From a checkpoint of a small transformer trained on Wikipedia: 8 heads of 32, MLP 1024 tanh GELU.
Each number is 500 + 50 x the weight over the matrix's rms, rounded and kept within 0 to 999. Layers, rows and columns count from 0. Numbers have three digits each.

# layer 7 MLP down, 256x1024, rms 0.0835, rows 0-99, columns 384-447
497628516545485480415469537532549550484564517462450423499518548498570595467493531491505468493485432439454485607525538514457454584446621501483501517434582522466561583488507540524507563558467474
558405394563508494468551509551456547492542490478490438451470480423462481485432500447470511413462551580496449469365646492561587459530450509515497485513470446479503707613516586497448496503518447
445536421444490583477447501512486592512508483511392547488499578580443486444530595474510524395476564476471461466588508450448448482548536445524501512491478511512488514586480500499474501524454488
551562421392439533462513522502540526572499611528446513523514472513418527539498440445521454510607597469505536522485465539559530589588469416459504555406511504567456553496567506458544466471479435
503460456535463502496545567479530471518549468498453463526507466541468478580440492557531413445497542548432537570505500459505565551533521503464473519523515430488471421426509570499482481470520539
555509527569505420489454543443398540447580481585537522471573397545428436556567595494504496461536493526439555547548519519519518486564495505498612531493401545521462460487463473471468495534543503
404468453525499557454453455566474444434460476523513603599413625545472481497541420553512455470564433596523527406473385514553495507548525515542502523476471517484660512444493496460531467472533509
513498430549509536468520581513503347450440519490504468547491509551542611556530510495534468504432504424504501512480555573469466479557532454562418564476482473585520514545507486506341602532526561
584470520551498544522441461446567461455488489490550448480440460506529462408521482459548521536497495581402482424577577543549489488492490391427548493516554454429545565392471519566503562391518524
530462445499523511496494462392475493488533438540440407534530519611451517578641452356489515546502510483470426536469587512547505494585486541615473531515513533452468472543481523517507491464506460
513533495394527615481473550441485492444457455544513552414468449457467435513430534531504454469599482605470393470543514480511471440508511506494505570497585576461466457483439483479516491578605379
579535511495529510455491474454551456581563547644520576491499548532498520480526494517553585462500531400482433491474407486422493454525510555522429511525569453516456501574528589445510406464518513
556542543434612578545434580497534509372522510526537472488457592422514457587436448506539519502496543581388417537663451555506434497457538544434447525430454489499487518620459494448568532453508565
504564482473488484482484507468495367526517505432405574580482532457505567446335483438375478531503511524600545547465500499616478518531477448484471492605571523555455476440531654605497468483474485
521541494460427550524468479421519561573491536499454498495569428476454479568572521473425537563507467545451485526555473476468511485556512621475516506507565412371523461496489522474546539557516436
547535503468493488448563550499441382510438484577501459491517469457503516561426508537513419552531469607586558490433453517534463431464598592558494531571534469511564425594503568529516547480489545
472432480473470495533605462583604489524460489607467496474501555455494495476468409454488424499444493485524488515501465496505580536491537398546523527502409627436425464432462499500527505512422503
454535438498453451536510467538440598519459518469480450496536496436452443505475571543443505579508470477474485449512493629508484515498512564485452499449476487526440484523446495533553505499476553
490501497517514493475514440502580423485456502566465515496527451479503578467492513458410577507553499463498461518550523412490514569551470578575531406495534460446477523501507553528445507560515581
550521549546531561507521486490508446535486447626512354528562474494529545532460540504538555471544511546462507489486531546472477437542528460585499611544495509500477396492393374501456542496546529
497467472494489610552567523498553454495546514451548441470523437563495501593601569547474545465582400454495558532463449475521502507555479492500554590637472612515549570519517454562548446486480452
485481479483454539479458430512566486493591562605540544394524483494502500409647624531530465483481412415465489494587571451631500472514490605436451507475525554470475470452541505524579466497518559
410608435546473414484449550498549470438414440481544576483481558448614493570458485492531522501509561576496477448554481555447367460491527563445565504483473483486480417531517489474533587573573500
494484552529542561454514533484538430547517594546455497540550487509455594416488524484524498539543494548517506617500475527481521527543431429544432479544532538500528508527466487418569545485492482
416500485523513456446577449495481440569478463477496518545473558527474470457451427430546519475527606463520568543473506494552367514518499550599482473492470508464463464589509489552334607412492421
469472516614444483489488560523510535484493498447530456626480481553484512445512445512555536583527499513382539435472497422599505540392479404532545487528480573450545508632493458469502533572506489
516405484588526475446485507553450437496490498461599547574426370467486534530485506442394510521445520595503435546486512538436560546512539623483422436430440544411563562404551662484516477424489447
384559546474465450477543457548598533583481504515443502447509410567511558531578595538464390413476484367531625465555416442444448461389537530491525502584446556563480539457605524454505540591527525
513429593520521517556508549573493602436498514455502489533525533544524533466450533458363544459532506540526579547494594458513471469512536453481508539480434489551542584464472470470396483475433491
469529504518478471541491459544600516424526424567487458448616595493492460513477421521508466475404501553483530495443459460575532479643536440540539468460530338500558461584530535393560526528467478
490455562535462544536463465527478456589497394512486499469411455530477422534500446433460488593539472460539517498518452500472479559597504529491532474459557502503483506523542515502465527474529411
525470416471439438474501489489524618532481617498418463497386436566528548515501471527464521512545567478531467532439519479484521532482504362535556469456590573527555475480523463537492437491573535
470450393519532460552524560389489443459570544461436430466487498509526475462466435467607530460528608534583475468476507470563477451622488493552564384512466523427566509532437555529488517452369454
503461433526544463483451543440517506539492555508450516540479616559524493541549528485545520547469490576495562459401509522562520534455419594510420579466592415500560515492547466507452552497512560
458415525462477563567512439538525458507550540552546527535536469379512490548461529542487440528423523473519470440434511498519567447391539455427479559526448511469505471400465454422572535525457484
498526526533562553519583356532510546490498435498561425500488465394531579510558531541462459443509555453446551434454566417488617501538522528488460482526528534462581557383430443485495544511498528
570531493488412482525483561507523562452483499436498450529439561474432488466521515545503477454431469471449513532551489572533381380458536385573416473495578465502429462503472453445423458570508529
446533628558469513542557400501458508438517474556588524519439460433510438501520543529563445487490379509645436529435444470489441555493479557571526467553468483548433509498490440564547459567471511
518516488490516535533518618490505527492517376496448442509503465501595484515567380468448510467486520488596555564503457456557465529511588503478388513426516495494438532526479473534493526428472533
605485541479566462519479449452539574547459526458490394469548424590551481535484397483626510480484448464486476468437470522550441540502485549454401487486544459607509502491456482422598533543471467
511454636540539489526506477589548494549515508481501505489553514436457503541487524473550479476487535411519566458431466464534448423538489501515522447488464417488543505526422469506425402507508410
575568459486552460502433540476537516517548433532509527536457569441531500547400503423511459522439487545512485584461465470464490538475562404476600456473528527451488476527509504486507493559509533
563449463572501417407474501580404557477498550508518414579560467469521451477421512426472516544533576620577479535451507493467394510421433546415554441524523435537488518594418396505550473448415537
539569447439543496536467502543559508542472521524475522465554505531440574516527547438465516571559461452495448495547490526436577501554450472514455538419455527445567510525477491553436518486483499
577536571544483538514510497575474491574496503480411475525446499545480545559394502544491506456486514507469446471494445516543461471508484496537474588537437535462518507413537502434517507481489486
563438462533529425499524479416553373553465522549440576440537389444501573394501558678524527500511544534420514524495550545423505447491480489493514531500548442421493443490492517558540514541485493
479493537503483546435439578516560523471530409439507530388485485455469528476481565517454430496430407379486486500565497463579514512449508416512546496504398521580439462559508517544467525453460535
480512415500418502467574504536483487488480579547527527538451575604479524496508538463502582449509578487412506552517568552534549527493473429563614556563515468518525509447476568380450544529475570
495514498538489516421555505573507499574502627448542424558451476483557474575537475514493482402469490513513389473469464475453556512511360501489532527525580570512520419489507538475607496579438563
494572552526573493489505469470553576521482468441482531458401480505511453555583565557524495506523536464539516510527570510396510485581537538602459523431380392444502376493491486522424389490602518
451501498547580470447513530441509480539541501477475539649495539518498557519592406489598437554601464484519536522522527499506537434446490429530485535496481542494569564476470429526496441508420519
472452554512490465521466568473461556430460543535434638441476407520492526429454472491510532414477450501546510570439470522484598478396479522588497533448505495416547572494455470514460551505591573
461531537634430427460561511552500440518470603482496389513522566495546498499552536523521453447495432604509451552547531554435481444552432518480444574498491445459501494481430541611514515430487542
460437475581467443502469507592402494449412444560480481504490536460473490503498487491467461521520533517565534556469461565526551460578532541508474384540528526485495624562502479483555506511509526
351550482447478620499514513475537574454615380595475522448476488501445466477518448553470467505530557465404406479484560447481523545469396589468456537509461585549578559522467490423532503482506494
601534480456552559578520467462465534596459463428511465461476534494518525436413550434590520503427453472429481538534458460475581466552577425556563431443521553516496617480498476547488455528513439
506516493547525456452526485469554597576558591502446563456522531485565493568595436585550500423524563556588476471503460487503413521532364453544470507518492539468398539470503532537426481490420511
496402629451488518498437512542504532458491538423599416440481517424564548574529600422487552434422541648520578482571447454412599501501519518442540397486463453472575479487505512473532510501370579
451504481595490508539472516513502524599459566425591465502413517592485464442468456484507461486496470529582502447482536511487493428455555432484559514594501532413504544517522426450537430472534582
468502483365579464575528524399608531475496556384402447551435514546495499545632543541536450442535546524566520640437564528496579478490472458455585524430541488488548533508526488508509513498477480
436449497490400465467539511450524494520533457448449511462423506525488387534382538463364450516543534508520591515499553582540462477442494508486556468608485529583442403428553527496437447579413561
449448402509565481420492589535506526490413534513479387474449475512548588499393467447455402428584423422510586484407502516418451602430521453474520544469434450527432581555472538464531568509492523
430529477357451592523457440531504532525545477559474547467495564448573510453583515567481486529391538509432426514486470552487529495501493526459474467474496513592504462481556451469469396431517474
468495543452505458453535482595550523573587431489470447414481453537493479554453493475449505448499421521539551422420513570403540521501576483528545473501467488570495485523386540561496523444504446
425508567473537446447562499475522426536518537469567595464633498510434525543551561509434578429489425496541488475604507451478491475541543525523507460497536462471557410506552435539492388468475649
467514512551569503481546492476558442475454391500488478458480539490511396417517498482522447447516450487536470476551559565463400525411487443569515491483443545410471573450481516461449512489458568
527441519532558411490528560404439536506443574497526425504561449513501426471403528470503492436368470479448518455502553495548464463490523405468490545503502505519412527404478451438489525461518495
546473426440523465477534548508441513521442493560528411585540487520530450504572516531469519438519453507564465425512442424529410422550567505530540489467595476462538492474521510490484533521403480
493512588505481541540574556542479439466532364465505493466483476501589532497496574525571472508515461382575448546541463416443513576499551451464526518506437611447439549441510498565561429420520490
515473464490517502479444482463396432452524486387525538538391615565535468442546514518591568508417465465415430497527488457491498456538557372381489429440403573520495433481529472412346427460516460
549513499541431545484464520479489511487510569500423387569498470450534506541560521560577505544541496413459625547584466471565576533480434549482513516541495513451418412550531444447461450438502358
510502541634515500542468536521491355531531526505426627464408472455542467497483559438467520438439535450490567515589560402480515477576513483514458436493427500543640532510551432614461479491506491
519466525474531386430455533509481501513410479513465451510406472552386419496498593431484513551436487587520497564498509441462423523317494506417629496451496570506472460453539504496523470514470429
518601440476546487519530518419489585529549587585423550577490490521467529499508536514491419492460525509527547426548398454495410426459489401530448561508432387547499468556504486397539468492509489
518566594454506476462498468516571575466479527499518540591531458485550474465542537482422494470559450554528545552474480509532524416546409447505550480570452537492539528542494516499475493534487408
487541508537519388523486460464509544526478458414508450495438542601544456516515532448508497469464473530549590479539439486541489548415581556532462362462433477430488488536494480449426457522469471
548513537537563541497443509557498506425466564519518569533606545505567475450450471510471515481478482480508472525500545473379611502444441486444455482554473385454497485470537498521478408426535510
528499471481425426486591548441455546426472508467480441505452438468571484437575550514533516507543400513480557415434531545479678528474541576494482570527576452483566515563436482513505481512438508
348469459614556472552491516547430473607584512429515473413397530510457494485476467546565596502625508519558522471442576498450546499488437442493557514343388485493429550561523501530487498510515556
440443472616491432533543421618574458549522480503568418475503474576430520475578437476484506565509535425565484411492507550459449499501586592507457583488446432481573573542524522537628593548530531
538523564501551588513453553479469484450423456514475439580552442512435485491430516456448541521528514529565518538522500430468571533549498561513560501558452478417535497507402496509474403524562550
548502416453540509524442517577578442445524526480498521462519476462584559493539363493440413527558502506449514424561461547552506561479489461552628462544530547523555495477509558481515546478516534
456489495441510533426523490471525497486570471532521446475456569462379520526542458477587558507403508599459517518512419560463544512535498450437557485559548514478502531482477487462462528596532533
425550504530477517553489446456464419388500487519534483535463451458614534457535513494522510460606625539502509586518479552523462430510521516539502581437460436544439490450531499511518497518568458
507550538521447434495490480520420543563504563488473510517519443472591554525508450429527531487470473418437476475536465502560478478563484468537536457503565532453384467417489505407536505521389500
417493463525412509471445489625499502408509524422558527488494438561500454491558471508502586505492472609431540443540488634447471470448609490569526509566566450563458544414452434503563576558483511
470512640529517453534467459492458517499433602514495445499599551526483408612472511490542350491444596417581447502550512540459529555423440595553492525512494454492548533483515486471504544501524476
557471504426499481492525563456487504534417491511465417468486566545537490513485479438503499507467539480523496446462527522404544462435446402525545489520493565485485415506564422519524492476556458
502447530378484450435530426536591487439508485512457641463504493458592397468526679404560565575539486413478408471512574490489483499441424502515486555503439439509439617513425538445530453537484528
503512457504556512469531514476516512466567483456476483530494528541469524501486518497471361512541466423465597451445518454477395489495456395484506422552508385447442561542475522515605508486537554
551645593594488536497551457565537476493530474438551470483637452402609459485532554552497545527464462416520517485419445495544534519425558498560431495626485509501473566414524410582567542549484469
582445486376494516529509503452493510494542479477490468539532504500538383576452509485502473506465492466440451513499500462574548456471507509475477527453477506516482469595496527551461512557500554
436494496458515412514487554558558560502502476551450503493462540412530546456499504471546526514478449500513494520476442519418532518476500508417437562485503510583543505513551555554438634559552507
448502461457467393537512472495478567507454545471583570476540450443465446561483576436471470474511482527468574521394556481560540482488471540493467402522512440533436530425531568393489444403507554
446487565480554510470475479432461505558467508473421591420493548423462521438590526416507535496475550509422493554542562444527496505512431507480451434498572494474537511339494498624393472531496494
577506494529571557481508433573473535553523505443523490479439507434480519521515521500574440472447493510482482527394487397479456475531485495469472503428498525478483528512509502588428505466432529
496501465557543526482477476538534455563447521555454491515544413551426480555469410603489498493520469438505546535366560500527484472531509409422557529384539448456455567473544461490537502502485557
500530535485477485468469509505645474547543513499613479535472551600379525520502445628504476491530573500505480499499564449481509507460526472469442481437552502481447439485464508412510412574437562
463510507573523574467484467561464485514496558507517501459473493471527541521505535463413456500490614557404468455536427484570592495492559463543453542481495440508571509436457486501530515486506466
527546395565367449460534488433471538537492445484463558577427493496607450527460507553364483522402441504401428481503551492439488530581478523413478556558510553484544526522563441451523537544489589